Weights of a small GPT-style language model, trained from scratch on English Wikipedia: 8643 steps.
Each number is 128 + 24 x the weight over its row's rms, rounded and kept within 0 to 255. Layers, rows and columns count from 0. Numbers have three digits each. The size before them is the row's rms in percent of the matrix's.

# layer 5 MLP down (transposed), 2560x640, rms 0.0492, rows 1314-1368, columns 0-127
103:146060176137097138125096093130140155136138122155162085078143124133139134111176119132113156153156102153121092144190088101111097112142152164148159118119157081096203104147113123146126152172138116154160132141140107130111142145184143120119133165132157140119126119097132121103126121162148143117143137145148103154124151116124136130144172073145108164132153105099123156106157141174061140106094
098:104158151148146126124113147153111169154144102122146164136174118071138086110086117149132110120136128133124136149165112127141119112139085134142166109145127111117142102102106142145070142138126123117146111132117158151161107163156101118158135125122117150092121096153106184133060119105141109157115137136149081180111059126097078131149115125134116112138130142105162145085108088155164107160125
100:127169144159128111132106101167120140111086098130114115152133118112089129150112155125149128110165164127125135158133145158097110148109060132145119127176143119148121148152110161109074127180133091072135150105129160128127133096131095115132151117124139124125145160092110151131144144129107134143152127131131103180117140150089073149118116152119158126111150084137139162131146126166148123143157
094:109155098160133134139174132169173144084138127140123120108137125103132123135173139139171091144123150135142150092117133153196163115173122119139117160103155150171113122136133195148134130130123129110122126108108099117158093144131116125112081137114102118105136108143135116126109107129125077135180152147135138096091079146111126185132072137089136096123105149108113135107167182166128095085178
115:127129148111154107182129143107130145073158192141142133136098149120128104130141157122119115148160136150115109110099151099171120114133159094162150123116162168111146107130153096099094081142150141165171107144129155077122141160109146141101126112138098109124110193126173122125156119114115151097117136151133162104134104152119136118130111155123159101113097160171158120073080124134117172133128
103:117127129142165135117124141128118111123139103146061148063082132098087136144107093105106132136076094114145119118119111168115170192119130150108123137131146121157073151175116144092152108151123088090139130117138166156093125096128138110115134091120126118134098136097096159163072121156094113140129126108099124105137130123125129139107162186115133179118138105150141145095176134147167133138139
097:137156129112109113119144101126109091141147167159174098121122116138112158142130132124103152148118133140142116126115141129121133130078145106099115132150114118097157098114126151117126100121146079124114133143137127116157135090115120134086141076154150113097109127134105150146128088149126132113145171129178152119142157130176141124133146122134082149133123073120128135133083116118154127086143
098:113160103103102124112103147145111164120090123126131109103125114117168127122128153164138147110113149150141111103122134140112123128166139122097154119108139080097153103135129172120097118140094150121136125129112095096129131123131099114136163174121146128122152096108097086126103136131123097113181100148141147108162170119094152133119094130103166155161104107091151142144110146109169110124123
087:136138112149126086106144112112118109126106103108175087179119147155095155151127135137148132113123116150165125156120127117122119120128101116169111128137193117125144098119145127128127131132182141119167128117080116097138138089112127118137123187103119130120134103167103127165114102144119136133111136158110129160120098125127147191135091161110154170134134100077116155133147107097134127097103
089:128116121129128104110174131138119142130118131101169150102140143141140074159142150149104106087164163133093151113073144163119102152118102140111099126135109121144116154149120086121101132095109112108165132145145141125092127129139129097098146113126121112062162159117151130141127129126149140141123121154169145144136135178143167114141105157086084113110145098117140136106117116165071105135138
099:125146138129184135164134128148117105084080121176081116106165095152134145140127115125141086101122131151150144120076134113093095147126118150101134131144112116109181108149114150131153132112138154129155092153200115158117072134146161158098120133145131127143100150106141082131098113112113131104139164126172118123140136145133164131106124129117125121116088093103160099097104111135129143132165
109:102121101100169121160177142102130130139163168164141100094130159148111180143123125108090164126110098137115109122092153147145098101124099087137090111086159093114110109100136112108146070137134095132140129144112159096118131190156141128129116114120129120124128158110180144166124131117137106113116114127116128124112126176124153111127127101178093096142132112115169077134171110146090129163146
096:109141154105160085088107132158146134080112134112140095116163158115122140131152132168131136154152127092145142183107149137160105120122156149146189156107114126086137084109105154145095107183138147109138100111117127060097113090127146132159092141130158114164110122126111159139137110144103108144115142128142102114175101061106137084129128156136148123153139152104121150146106133161103116151081
109:160144116169118162127128141092121119115122117139122134124112136131138147191118125126122114156152128116140119190136136141153076143126091148151139097131148159126146168105113156118100085137094098135123145156141123124101101165188105149168128102128141129148187142097103122111085108095088098114101130115138139131125134144116148084134157114126117104101115152130084127116120091131144112148144
090:088202136145156078111094140104153136120071174105105104129178096133149090119144100130163130124114126140139122108108134164142124123094140149098121147132163121152157116147176130104137154140085086115108109110150136101157160155134174138151156188158172123123142105113133144152168193182150103112088055108118158097127140121131143135088121130180121103150107164145142123130134132150124131117155
105:148120167123109115158147116160139131088122115122149137159149161152162150134114097160157136188127119098155132125164118119125167133175095094114102111132165127104117128159109133112118137120136135153090111155147122118114120123101107166114120156150109096120127121115089146133192159122107079126105128122116137140114144116102132118131172137126147117143081099131108091212134113100152134112123
100:146087132125089122112143174137125141151140133114124144142137101122126135092181142121112134103117137136140120081107109136101124136135132154145147156133129126094134127095100133176119124107124169181154147182153174128174125115130111149137110114151150175158145087130120143131144105090126168129100094134099159150139135126106148134158144096100178129113152138165118126126130108126123132090126
101:159115127131121120124123124143154130109178114149119146139096109136182134114125150140142161139170089184157124140112134139146114157123133097106113126149166082136103119128156124136126125140123123100077177130131112098124126144120103119114140094085139122134132083146147160155088143119149127112146132145173082154124102113146154151143167159096113131148136069141101116142134172154107137157111
094:168153087120171132139085141125115111112125125138136095141131134140105142157137080122130108166119167110094159071129111130142098168130135122141122162108129152151128147136127116106141101130104127110102109123133085147134123105111124109105102125139127120120150091137125151154104139167110139178117124149163111113151115152148076157122084130160082100144143150143159118134119157126152141121112
096:110121149170170140129121159108172141117096146193132147097149134132094157120112147105114174129157124160129144132114158135138150180130123131146123121100147146107128121142095118133132140091153169110112139091143105171105141130120137086121111122125108106194127148145108107108127124129087128154061154169118139120115133172128092111149086074115106158149130123100137125158135151131148106137085
108:157109155093121119156122109112118084116137128143136096102180122129092117152121140120145162119128123101107127107116146138142168186101158105128114081123151160155092129130089136160100115140144132158125100113135151090110120138108151083129122133105196114119121128124124132089107096129135130124144148124145126196154088147171141118143129094138117082097098156124125110165133110137138161145091
139:136128124147108077144121131082149104093148117128122081122135158118125119162119153150118148111102146144105108140164115096118143165129112086100113099129134138106137135128101092142180099081163118121142160115155134152166135152138115109151173115129118111142072162130107183140098126140122082127180116100129095085121154108146106098131138172100132110136107136102131095114122146109122154117077
099:132152133112122099151137146127097117152129126117121124107121122162176116082093167141192095115141134129188106111157106148109127106148115141160182138166107100132110167072139177110124153097111148107137141148114135097131126168108133125117176131132153097140102120147104154112105128093105169110096108168130163144151100142141128098132127123096130137118130160131160100132125132096126119075117
093:080091140119137140150120150126162175117136143115113119102128171167174172125141132125159113120151129121140155127101175101126148113118118130113149189118119141139124123116089075095107121142112128178092133108108092179128134113082128117137136113152112071143161166109119164106093087104115138092117120153122162188151133129117113127082103133126121132127135110170137095123149156126100143126142
107:168127107177140105135140164149091098168115108122137164123138107113138118145120160123097124121160115076119110082131141128113152111140137106124140132141108117160150142152133112162167170176163130131135141144095177125119141117127096101095134083161102138132094173104139109097125100121092113133120102099167174125097097137125163099102146159147147157161112202129051120123098133102153121137119
109:099157121139094135119107100111105135118122090131164161148147101150153125129134080100101091104142134133126070109093133140099173124135102168132125127136128154115135150158124125135148129105180145133158152109110166118141146129145137108171112142135126126180133134107114146105130153145133103116133171096138171174112131153118150155143138146097131148134094102131145111104095078152122104118148
093:098105128153134121150147157132163111156117134114102110133109140118158113132193131142123127152138138087163114157112153135116108138093129132118140131139143146138126082159132136142125144123151115115072177115103121145121116118139156088145140116173136146136127120122141134139099143173121092110120073173104106121139124097142179094112097105167100086174172140118144153146150141149110163165112
100:108145121162179168121137150112140135096106093103087114085105092120084155170134110110150119154110111092145156099093157166151158135183112141102128128119137166127112168137142131144116118139093093200119118147124104097147106117135139083128114124150099131157122197128101135145130136141132120136130096150126130140113169159098149098111089119162151164092113142138137071143134099173152122124110
104:157160155131113144121180113154108119143129133089146114168163122110142132124117105127150148122143118147096130139133153106162138149136155148098131141126129141120111110120106114133135152088098113098130110155131139161136113106093166134151113097145146074142133183151101124101151120149129106147084139079135094122102084134120139081122184126122103110119156078132148141082165124137102098153146
100:153115162074142123083151139168112126123138124131102136113142113110106139160135139141118138135113074107128103139170128107151137139144116164115134144162150098144108145166088145118121108133140102106165076139141116142113196136160113131117100156107134095128113132150149129100137155165107103109118109098141143092113156128135131172098134124148115112166155120105167105142162129153169117114127
112:142110113118146131088135131115133084105157158146110109115135096131175167112120154093122104111127132141161132139153151113130087110104119133121131161149165100157142143171123114070119084131106120163116198148147107105128114158110166106096132128057138128133138112130077149111099157058149142118123106174116082150120129134201119094138143142171084140120119134150172101133122154119159125083115
094:069157182158137151123128110115117133129109171115106095168128136142138162094109102103119152137157118125125156160143165123126129128110164135133183114180149119096178096146159166147136117121096150087146138123072126098147110097130134107101110176146165083146152133164160165164120099151141143150123166108154146107130110112145113127106142112105119134142114139110104143121091134148127138149184
092:123145137130141117145105123121106104146150134122109132125137126157109098165066141172106156143144133132121133114144194095127104123142135118144079122159143084136148091121143150100150085085159135123125107135154117107105084129103140167132173170112112075104059076178138117143136116113094135098152114144141176074125105131129083123123113146110147100133124150127126115133104146142140163148123
104:110167151099134168118116089124179128132107118142144086130211136150108104114134072121132092056131154134130122110149131117128140130148134128117151106120170126126164114072130114101131099133144150120111110126132143152126141170155127139116128128136108164146168138142093109159121135148104136148146117144148094141133088158139122147132125152107143123117130148127119120106121198116114157132135
099:122131127169071112161114116114144110072128179168099122164103135112100123148131148143119174122182149119157109101179141106082101167116127097157140103140131176105154137163092118108142107094090107162098119125177076131133167069113100128142161074118134134140141191127105119133133160154123105125186113132103132169119146138107075153121130135145101111114159149109141143156103103168098144127139
106:141109115133096144101127106106145123139171116114132136119138129124105130118165145153095143146154148059118134097114125124139068112125096139127112133129107125138152143134124147084155123109087152130158123146129124172124122137081144120119105120132148134114136090146114112158099155129155134114050141120104095108103096121151142114144148111084126141101131126108151063111144179123149154125126
098:120139163115142105126108133200135147119133129101079115110155136143102169132133111107104089143085153106142112108154126119103176120098151095131101113131120111139129117124112101095129119102108168120169141102124153120099135170120135126137107135133132088096157124100131150112112161143114125128194165140131109128124116135129138134143134154109119116123149112135126150132104133138087154148115
097:148104146054093162150129157103122159149137146080126107081116075148149138109135156113123149157119126126136124092093150105111145117131110119134143137101116130094144160088120149092088129162120172144101113140166131172130145133108134167181096158137135071140125140120136114107107110119111113129160111154148149124163120130126114133115128132116117123136138134110154144119133115123102108128144
107:099152133176153143164111091146155141149129124093148135144147096081142146144140157163085121115165111119140173116096146114126122133116186135158118157091137149107084149130076172129119113073108121153136159124141125069121153145161101163132122138129100132108129095169114134096084159077156165155122131152079141103089159137141099101135128118121171122094097133149113133148112145174138131148132
102:109102169159138138148127093107105128119141128204088114094146124157113126098146116153111125124150128141124135133133141149157127123100112120134130121119186137088134103091164121122148145113134098105088137082150123155161168124123140124090144109123137122085107118115149071150121105171116134119116076149130143102133102080118127122114114084142123093095150107126097123146115083145159156112119
097:113087153149118145056126138190130122141153112141164090118110162129153116173167170162137128098134119136139098140129106151113097149141089097179158167083116099142145147153141112175131139156153141108146136152111145133130162132117091158130154153096075099127113159116079091106144086128141153134138106150168095091112133116153107140122113122102091108119112173113130131118116126100123106115123
095:154134123150152154159172168159118169154128131096119142149149149120132142128126092111137147140109106174139122098107120125122167123128120123126120138140108130086097129127138115130173145104120100137102105131116201104135112132099095128130130168148138119132131128126118149155145114108149091108099139125143125141103172155113108142142140107134122111125124112127106081129111075162150142066134
094:143131152104123155139111109146144138128141133137145136117127147103162107184124127066141122132112094104163155146124161106160125136167102114138168131077123075118165084164153097100139120122144126161128132128159147120143158088116180129158122141094110075120092122118099132089170141127114083182123121109143084136108106117129097113157124136107152151111062101132136123152145120134156174154135
095:097121146111107139093129095179186156138146111148100108116105090140124087099099120136141098169167151157113144167123132134127144113113171125078119114127125110103183130153106124141140156070065107118143137122116149175146087120140158146100101125117171120156130153111109140130150123110146149115125190081132159139094126133119088119112120147106152135128172143113136125138142120147131144091110
092:147135147086123125161168115131100126132153125122141120161167120162153126098158136098117115121126152116130075137108130126128116157134119114144110161111138152090111135129149142075115120115086129119110141181142146104146140118109107131143150117158116142101042105161118151107130141152087132159158146168126119107184142102136094118088136177116134128137122124076146129147098123099111147149142
105:128123131124134130147122144126141157155137141152109101105146123142130154130099105139115165163126141176133171127114120118089132111135132099132136143139143140111122095100121127143149095101171165175128165129130138139144107097151146109134134141150158130170124100124115146118114163129114155116132158141116111156134159069133110111115117127139149128122118129112125121115147097124117168111153
099:113161100095153076128100075114137138118157130160141092128135141145137084140136137137102165117102143130155133147141124137091129088114116148133098101133136134124166123146151096165107086161140119131123117153114104077137125122111131140141118103036104138154123161078125153176148137122130085136153107105081130139155147136153125103100133169108191149117137147136140099151105104125099153141112
101:134141156102116132144162076110067092091119141140123067131120092119138162145154105118113139163107127101117121129156069086111118134126120132162133117093110111142145101139114130144141134121121161093093102146139103114178145142118201150127096107156130114125069089149139105148088113082142144156148132155135140132169148163098132161119151107127130121131120069127142125116138144173109167137125
107:104140112154160103125118110126110064119122087203139130138147134129156110162097125114154138153116145126143115193116143104118147105119165163143089117134151176181095103141128102115113075108103131148138148136106085118138139150107146099108169131104101180099113093104146110150104157086160120128139110172153120114144161148091101107198134112131103128140149117162121116089138067111143152124122
098:137129127163128134134123107161079153144133124067152164134142111146139148101152129120184160089078113134127162115085143125148173123149129141139149147136106109131128113061115127120128140117134080123171163160128138140136153152123106122182152114169149191124149152174068098053142127197111104131091133151174136169118142104104125125117159102107109128135112140086159107103166130111135135104124
095:144142070145098095100128112121123143177112122112133103129112135112063084131136158135160116124162130142144132163169132109169101152133131149132112123163171125089124128109161131112137126168107131097147111133138124125116132138124120144136093137104086150094170086137130132114149165139131113132137106116143067129160148157135126086157163098164141106129100133141120120184135172103160120116155
103:136137139139126130184144159160099157139119127107111095174120163148129090141154233116154111079126139133136121138095140102122166178159094131101122050113133123094102122104126108114132145103173166112120123119153098120109130137107115133151131122186134163137113140121083165092114106119129179124129114106131100134096140135129122138112138101128143152159129153081121159152142108128088133153126
105:124180116129107080143115140119091152105163158124078081105135121166118111110087109118183154068101089110119124104136101141134127096160139119105155148129134117154121120143106162070085070139090143105153112115122180136149135133144122114120127117101156085129139131186133152136165153121126089137102138124131128101125112133130121124142142148115168127096129134106172108168153109118110091138121
096:112140133116151171137115054104114143137136132091139134158151104141129114169142116122141126144113098110143136135124148115107117132129100156105150121108111188100121116150117142097130158122095116123162139079170126098117137108135112125128159124178145098115155161161123111136089153133100117108115116115140143093108190159146141088110118161137075100155110102152128147129142129155090105157101
095:127118146076125124123101129104157110121150111165103151120100120125139100132126111095089117128136134107159118118127121119117123078141138159146058108099050141156105101078087141080089088149136107135127120123124174142144075152124125134112128137144096130133122105123122126112097121126137109101121110158120126124177119155132161129113126170119138098116078134129148093156106136093111131144110
# layer 5 MLP up, 2560x640, rms 0.0935, rows 1315-1368, columns 0-127
100:083122111126107141157117132122134131123085182132137162140142113169148143128125087145103119143153130099118134133125128118118107142153150135140117081161179091185148127132130129099132158104178127150157120109134154128135138116154145119139092135127120140094155129161130158153091123101074146169088101150146152134101149131126147124128120130151130107129081119122145109118117072139120135147114
106:114143140105126093073112123141122133141141115158185147122147169132111107116129178146106133122171160133100110099127108112170126149128088144130098124163140133148142180119127134155096110163164104142136130107050095156104140110125099151168149097141137124119142142177137124102120208134148148153133105120101118151134114093089131132103110097117121179140178097141136159121147126123163101164127
097:154130143163074132119143134097167151138150153140106102140165122121210153123141143123111108139118115098100121138102107147144159110113083122134132125120101144138110156105124112154171104088136119141117112115132081118108142087159105149143126090112138130097060114126132126086133128118118117154148125131107140135110097095113136058098089168104133106116092121075119130104178152145117145155136
105:130166104159110112135070162159172097121109129119167143162139149148165126140135134114077123140099158131153138125140134125139159130130129122130152154091122123118132095167106162099104122144140136102138140183144127109143119125130121126148078118132129142098084116114147109127130126104133103066121171148129157144141102142133113130158087148062127113143138150122133150086126132130122111123131
104:118151121101152126126082155153173125094125141145138156110105126101136150105163126106097158110132099133136111111115099096105145093106132136118159121126095178127117135147128152131133105150127129161128150090129128077142100115102141118140091135112125115148113145112133137157112137134141120108148114145153110100094116137145160146110150117139158127098134148111136140086124132134160160136145
099:146161127130108117159158170123103128166137121125109164140153113147098095119149148159152125122136139110110127124116114082116130151146114155118124098139103155112113126119119106116125134068138123133146156133138127145136128119124107139076059184136121109142107125093169102153173113133147148136114137150136115086115157120112118102088138125121146130161091125130124100153142126107084090146107
102:148130135113116122116131145107103160141118140121098142148120128116131136134159126128145125135140132126153136132125153155089117168103133137151184139146101153097125152162133138087122113120126115134115120171141110118125144131141134149107150128158130144112158166112124109161134115083131205090130135150108129109107092167148116186152138088135100099110129094087093170117095089139119149130167
093:131162127108094065127075112162075116159138160160125154108039082155089115153106098172089120122127086147107110131166160167153123084106154141095121146087119134120107125147137128124133160143092128148140142158110162137121122160108094139134143156130175122107138103128101135158124157127107132136148095131129124104090159154119128103140129139111164129117118145147152133110149137131174119136144
097:102108148080136158162130108113126142124102134107131143156100105120120173107171114106128111125132099122120140098157127133087137160139086079093140122097135177084108079110110126127165108142154161102132124099122151115146121135154171159165131176122111132120112123200112085117150120131137105117144119136145137133137110108083115156104103083190124161112149140131117108115123125153100135126170
097:141147147160136118147112133115181118083091088100129112132119110130099140117107135135131151138128129146117179129108078118145131134102139126123115117072127088118118136154154131110150163136099134137108127165145183105126100106178136157133111175122106125120107112122105110137116086108119158136160154153131119101126090111121096075152120136098146090127108099123133105104124149105135152172108
104:177143080136119132132118165135140118116119113171146130117117143138137154170132131128112171120143107123147131101125169086146136111074126169132136116152082110136146063110164144122125155127150105143113191103134162150072131142119131087144162104138131113122131124106118103113123151149141118160083146103141149126143159124110103156152136155128138102140142153131131131164099109104107124165153
094:143109123154157129097102106084109149124121165107145136134107120124141126141088119122086152129129108086167144111113144174126047128136099147120158132152156063111128123072117140113125117109143138186115110114145126151088096095094138113134158107126128084155132157101127085129143145127139140119140087147096132135116097133099117104185103104152129168115148124102152136132120087122130131106134
102:123143115137153105087140166174099204131146099137103128149147140142126096137090150147144076103115106139131114146185098093104118134128123153171129142161132123116130174128099121082166148108150087160167147149113109107120130125091150123121140165148128111076106122106111153091138107164135148123099121118106090151122163084095136142125119106105099132111134127129117122151135126152149071173087
093:142144139129114171127156121141148141110100119169114107165160168128092157112108116110131147107160117121079116115142159127192082101119117128096131124084151180143132137140114116130160101110155106093099154158152123105093095092111147124156119151120108142150151120147157163100157086131135131144147100128132145124122166185152095149136180124140129099161088159150140160130131130141131124148113
101:101181134118146152124099119147115160110141098144077127121085153089114133110143196138159124132104115133091120138123148104095101125132179150162143165134077098117115148153148122117134105118132096150143144114115104124127102147130149078076095087164166117149088098129160107127096131148175172122144110085121104142139094117137158116139110098138119130138161110119144113096105146120143113119097
097:124153135106114107128166115098116106116129139127103133128131170169172159102134146130148114160155102095180100159179114119120170166084127151101115170141116128140096174157178109135109138128140105122102111119145130141153133124139143210113134153113074085127128116153092123120124100147120118116100104145149155142124133161146136126131109100162187104135149139123111130165120135094109146152143
102:110123111151100104122123165136147137138079113114094128150125141144095144094141136092084124117096142095181107136148122131153141136102123127078138151159135186127169114147159123151106102081091153118125144121133145091115117142100121138154145104115124145106090113146172135133115114127158114139104149108116095119132136154130162086132140109126119117146150134137114122153096160159121151134091
097:146153137124108123120129099145150141123133107178158095159107136087130139130142160137149105146087111095175090138146132096155089090116158195097114169126168162124127177070173167161125129152137121153117150132134129137146127182104144113099126105127127166119123130123114159096117116105100100117123109108148144147133142161107118151136107124161162174086149075116095115157122161127112107147078
101:095109122121143120137116131121096120098146116143115170116109129111113153122141169162166141127150117125112126080130148135110133127185127117107189127119115125137102133107106122136058167113140153145116115102147155126154136122147099123150136136105141094108094098125159136171132128088158129118120118175105128139130140105126102121118114165173134119167120131134129121105139070127141158091127
103:104145142117079130145109141147142137135112167126105135101126163151090104117130127157129137112162162131121112082102115134114110155112164104147155113158112111126104109085160118143137132114128127139127092106112124120106140142158130130152066134117121126125109142155151155137113127170162113168140162144105173118172117119128105089161124132122149142148117130136135128104128119134117115149124
115:146150105150140116126108092092165167105108136132114101119120147122083110140124166141125148088104148128120127126163129080145156158119108087141135118115126142117149161112109085173153090132161164153148118115149138164131104113136155139161159125130145136152085148145082170105123123142125114126152132112139116076136107097116058158138144164151126161160123092094137122158106149139125108123117
106:109129116141111130146161080163154171140134136155061099143169124145110165108145116151154125115130063115129111131140122167117181134113094143086177097116103145114130169170118120104090127108101187107118148150154116122160146114117124138141119133120177082118179119171130119135102185130160136100111094086131122098151116109111125149093099101129125153124123129126075100111173134117094091098157
092:106118139134156158137144129163143126129118120121112149149099148111122089150176162089106178123095126089125138082133086098122178133112143123156133144142081151157137094103164127104128127119170122129131172138146171114111145131130100109129169129129108102129116119182126160126158067153133103126112116112115144143118113130119169151150141127116144128079136152163111168086105111161155144110132
108:133116105147158125153110143146110140122129084142131146138157148118139105132142115137116189101151128134170149086151065143138130141094096122121092114100099082152105155182157129108093097092142102150117141134128176139122119140137148084116145128114091101117139145121147133119123125168154133117130140148097120177130126130115181156078184122114083151138135113096105101133179146138147131156100
102:137125128134122110113102145078113124084125124080140105161148140101147153107162158090139158114097149151159109109107125125164090143104124149142156114129148134122164153130120142138109190135156148148131135135136123133143092082158135089142137115133089150134112132117123115108104103155125143142142097139117088119117141128123145105105084117168125116088144118106131119146118141106139134120150
093:144150172120126085104085129103148131125175137120152082113111107144131112162094132109153120130125140133102082118074128091113139137161138117163086109139101142136116111122116131121144157135098105113117107139138146131115129173134097130127124135073060127147139165189089145132146144143147114129139128166118153162138123142138121109151144137123125146108132116174137121165119147106124102105138
101:124151156085111136116117073103140160125092118122138123116180112125115134138160120120122097102095156187118142123095124110137175144157085116087105068113165145148142104148125115152152167112131135135154142153118159132108083098128130095087112147123114107153141107126157129103114117162136153124127104095146138172121143119106124135141117116161134155146130147135108114166131190070106129110120
100:124165143166173148151116120139121154120156134129122144110108119121090162139139166107157087106096084113066087145123127124139109169116059109127153106135113135110159163119116091114130126106095101175132109161132126103164138120140128117123125106122116144100150107165156117163104123116132128156131090127146125073106125115110109124152128130122152098125145167145147083132102117082124148124144
100:108134142132117112153099138127167140110105144142131158101138130112163129113101134159170103137082174169134136149106128151128122133054156147126124112121136138119164145104143085152123128080127148122095130097089119119111069143088114127126137151159125120136125159124137105121108121117134138136117091150113131143157146146089165142124069174161067104114129140132095141146171126097180139109118
108:115114124097158126112129112168138163123136118150071120131148117089165114141136135142100114135150110135159124094127152129168123132092094123110171108114128106125126118114109117092066132098084173146136115162130118146141088108146167122127155140089150108169123112160096101110133147118126174120124105145094118127158123148151099087090124108139134112137127150140100092151153172137155131124112
101:118150141150119109164139128134132158136103100124121111140127115085113112152144152155086126161111116084107157121124136084092150157125123148122126096122141109145118164061128118139133147143111086150124146153115117091136115105142121143170144115143120144140109159105094171116111142163142136118137135114125106129156125124130148149152120086171189148136116141165130145125119123092193166077114
108:136125142150118145136147098142108130132137096120154167088117155092113133162144156129139148122133102136165110117152143083097129159130134141089147114157108059156148139157148116111167143143134138152123139134097099100133191145131103147089114129150133139123147144104149090114088116075152154098081103105152110113149129110094124110158132090133102128135136142125128069106120110102125119122125
117:103147110144146112103155087114090167182134124132129151106144101136132172135109110136138141056136125134156142105144111182117152135136084104119120106137139177119163071120162123139088117113145130111097122136138150133098129131132138130137150143105150147120131124125101113119105118152103122132089100102114134123099118099143161174130095159155142132128170107113145137120143110196125120126139
104:089130086115135122138153146143140118120163141076100203139139188117165135139111148143165119140168108146141133108105140120119102146124125170135126100150081118120137121097127134110158130095127136127136132147167090136157135107175112127138110136126125163138147131072103139141083178133141151130115062125101104144131086125109137084124141117135143130148141158117103120112132147124146151151141
117:122126123092108106114146143081143155134114107125136135142152120139063120120128145112145159158111130118133094098132137103081110119148144127103148104174110107123144118142150132117145069118161138103103105105144103119120118108162117168175130115120139131138142182103145179096079121158099152135096079149084142138145108089125125067127136154099110106175120127119153127121141160126129088128119
092:118113114163109163147139135133182147103103137153080130154100144107113155151107102135130176119127162140155099146156162127109142132146113116134105144121139131096153136134096171178103117135132114128120102124146157122111136122117133124133133127122113142156134081069136076119137104125135091161133149122108140118155103065158108114087131114151120109117094085148113117138135162153113137156095
095:111162139155101137099163087127136133130097152119148126137147158124138161118129149104096128111137142110150153083118111153157167145167133151127165133096094118123113154173123152169170117109109142117129138102124105132148064145169125064147105176142132119122119126136127120117121156115140103138111076104105135131111172150118103078145132161177113134101119129137150120122127153154122158090133
103:123115109166111132101121137086099135154113115113152159140145106110082148151108095041110134113147140127162166109122135138132100169114097134143147131142139128117136140143169132146140107135128139117149117107149106148156113117114119139141122099179149093124102137136098171152161127153115114133158141111103134119093127110142117136156143158138135112130099148112081128136140161203170120123151
099:141148088111116127166132095191124121127146110124134141155125096083106148158132120116149108104141126091149149104146156113142130125128114116095152132140173108155132137116130099142061080100122111140163140121125136122126094108172097113182150135148080124145116127110160134173137131146106099138125128153084133116094149136145118149135122093122136110179123162105175091148073085108153083126109
103:130145091117122113151153147112136125153121155112115132158079148113166108145146138113090127159125135121136160128092119144107144135160106120089159087144117143155098112097133153147125116161137108118156103150123140182109159158115152142150136080134131106138154128120099117146151133117131129140166108163110146111112106110114119100149105119145129118110119169111155099164105139160081150137161
107:102143101133148145109121092137159139114138146115086097137103116096109121121145095167105126162112077118124132090128131135120121127101086152072160107120085100150105108144097156141107133138166112132060102112134157124147130084105104107133158152126135141076116122143141129110152144146153114100101159109132120127142127173150135114154149118120105134149143112114127131145148128158129158093131
095:123131134084182202140098140105085140084129143151147157136127080108139111144149157145158104072133062125106164110150121136150130170132125146107096135174136136111099122137143094129145131127113165157131092173113165091178152146133159133113095093147121126078128184110128146131148154148143135144131164107088122125092071099153115145117118103158149106150157146111169129157127165126124117128157
092:123123137134134097140143127173153102132108129124094127111091171122125135164135152108103092201137153137110160080109141150102106138080129116119136141139116084174139116130129116130090111117128095093097109124112156141161137129097154116127124145142099119098135117115166160158122132154088135110171138151140113135138137101170136100139143132122114114143137132146089104098116154117124117112128
096:151132155101167143172134097116146153119163080104173122110118122096137142150115094189117113136134162126107111185122156113089113116153134137104156124119119114108144102100143152093118135108120178178100119101131076099175136109115142116150130150109106157167146089150136101114117137119127142116180157126143119117143113133118118133184114150117083149117128138083139134087145115076119120122143
100:086121108119120134140111154114110135170120151115139146123147151118157099131112151150175121123147116113070115139120108099114149133161121157120138137136135153133137084068142096175115198126112160119128147107077139130155148137123117105128113177158128115114084138100124139125153117142140135107139127109156115102137162091083154167091093107178141159144133142127129109175140099130120142102094
096:164145130099126162127099101120109136147121147095135107151095122143145121174171121123126122124118097136122124090094120120194100086125134141158121176101123154144124098136169106100123130120125119132112127159135141139131138151089164083114120125128123114121128093167166131138123091110126122161164111137128073159168178103127145120138110154123151141123152148105132165122132125155155146122168
099:110139105169142123120127091131127107112159148189128128127161139113158133136122120107081115091149140074096151114127152084117113103179130153123129107071089104118138104147138135152142072138162129141119127113138116140153137182135131112089113154130127126093150116115151149116119141101134078112129123145105119145117139087105101128155149102150169106123167106157154139180119154140151129075139
104:106150125158126143159176175125147108115090126153142095147144167119142098098147128132106145093138139147129145117168126114103138110123110120132133124120106115134075103085114080136141087106111138107100130123128105126094118154103076147126133105121175103130117150109150115090142120112127144076151132104115113138140142109090117132126104151159117167091132129147141114144078172156166175149149
095:137140154128095117131084143157110102102163158108121145173142090129158171111133147146140114107100126151139182117158088156134124148110120178087121121174127147142099142115122145115164125134140131147175123108118102160102135151136138115168121128121166127104111158098126101168094135143094146096094126122127103145133171116122158138129166117140101150121117113106131118146151107124187173109130
093:106102136113192085145120124117122130147105137110133092120112138158118157135160119076120111134099148112128096073117153162103117153114110131164135111103098163118134130132167076142128118140113074150161160122164127138129144093098155164127155125164104097126101156111103130119131111096095173127168108124114129108108130133113157160089094125120114157076120151123151108124101153134135145179120
104:148131168146147122067129153121109150081100147138140103103125113132112102106135134164093102155086138113129079133126104107134175093133164144163131100107152116131095115135103110115129171130154110140119115119077111081126107148129161123145096097134145149130126139116130149112141118135104105155078128117146162134092105085115143155096108178146132152167115148124107125160161100146103114101142
101:133130094083100081159110192162192144125131136143133111116134141140105120122108115154139139105115090100090152099141095106168125134130102158179147132138129147112111123151171113131048158108177071126135124111153160140096166099177144123173130182106133117079153137089114105120134167150117094143123124125141099112125117107118128126132143158106133124126137141083122089125155112107152128135103
093:136184178113114130103132091071143144113099103144101100122165141114130118102115135134142172132120176105166117172115096127104100143128135141147162114127098097143139126150127112125150145129117166100162116126115103114093141115185148142109127110140132150183109142102135134109171127093106105173154156149141136112088148105130162127104144147111119117156145110124126121127096162123147032104158
093:106132104153065090118125088135161100128092131131115149107097092156141115129109143124100144154142146146131125109131100124151126131116129141066080150145120136135131180124122128134101120143138172124115102090136089114134119104105156111145148076124126141098124112114116090123134123153144134145136131114048124134101174131101139106112085098111112177132127114147109120106155125120151113116117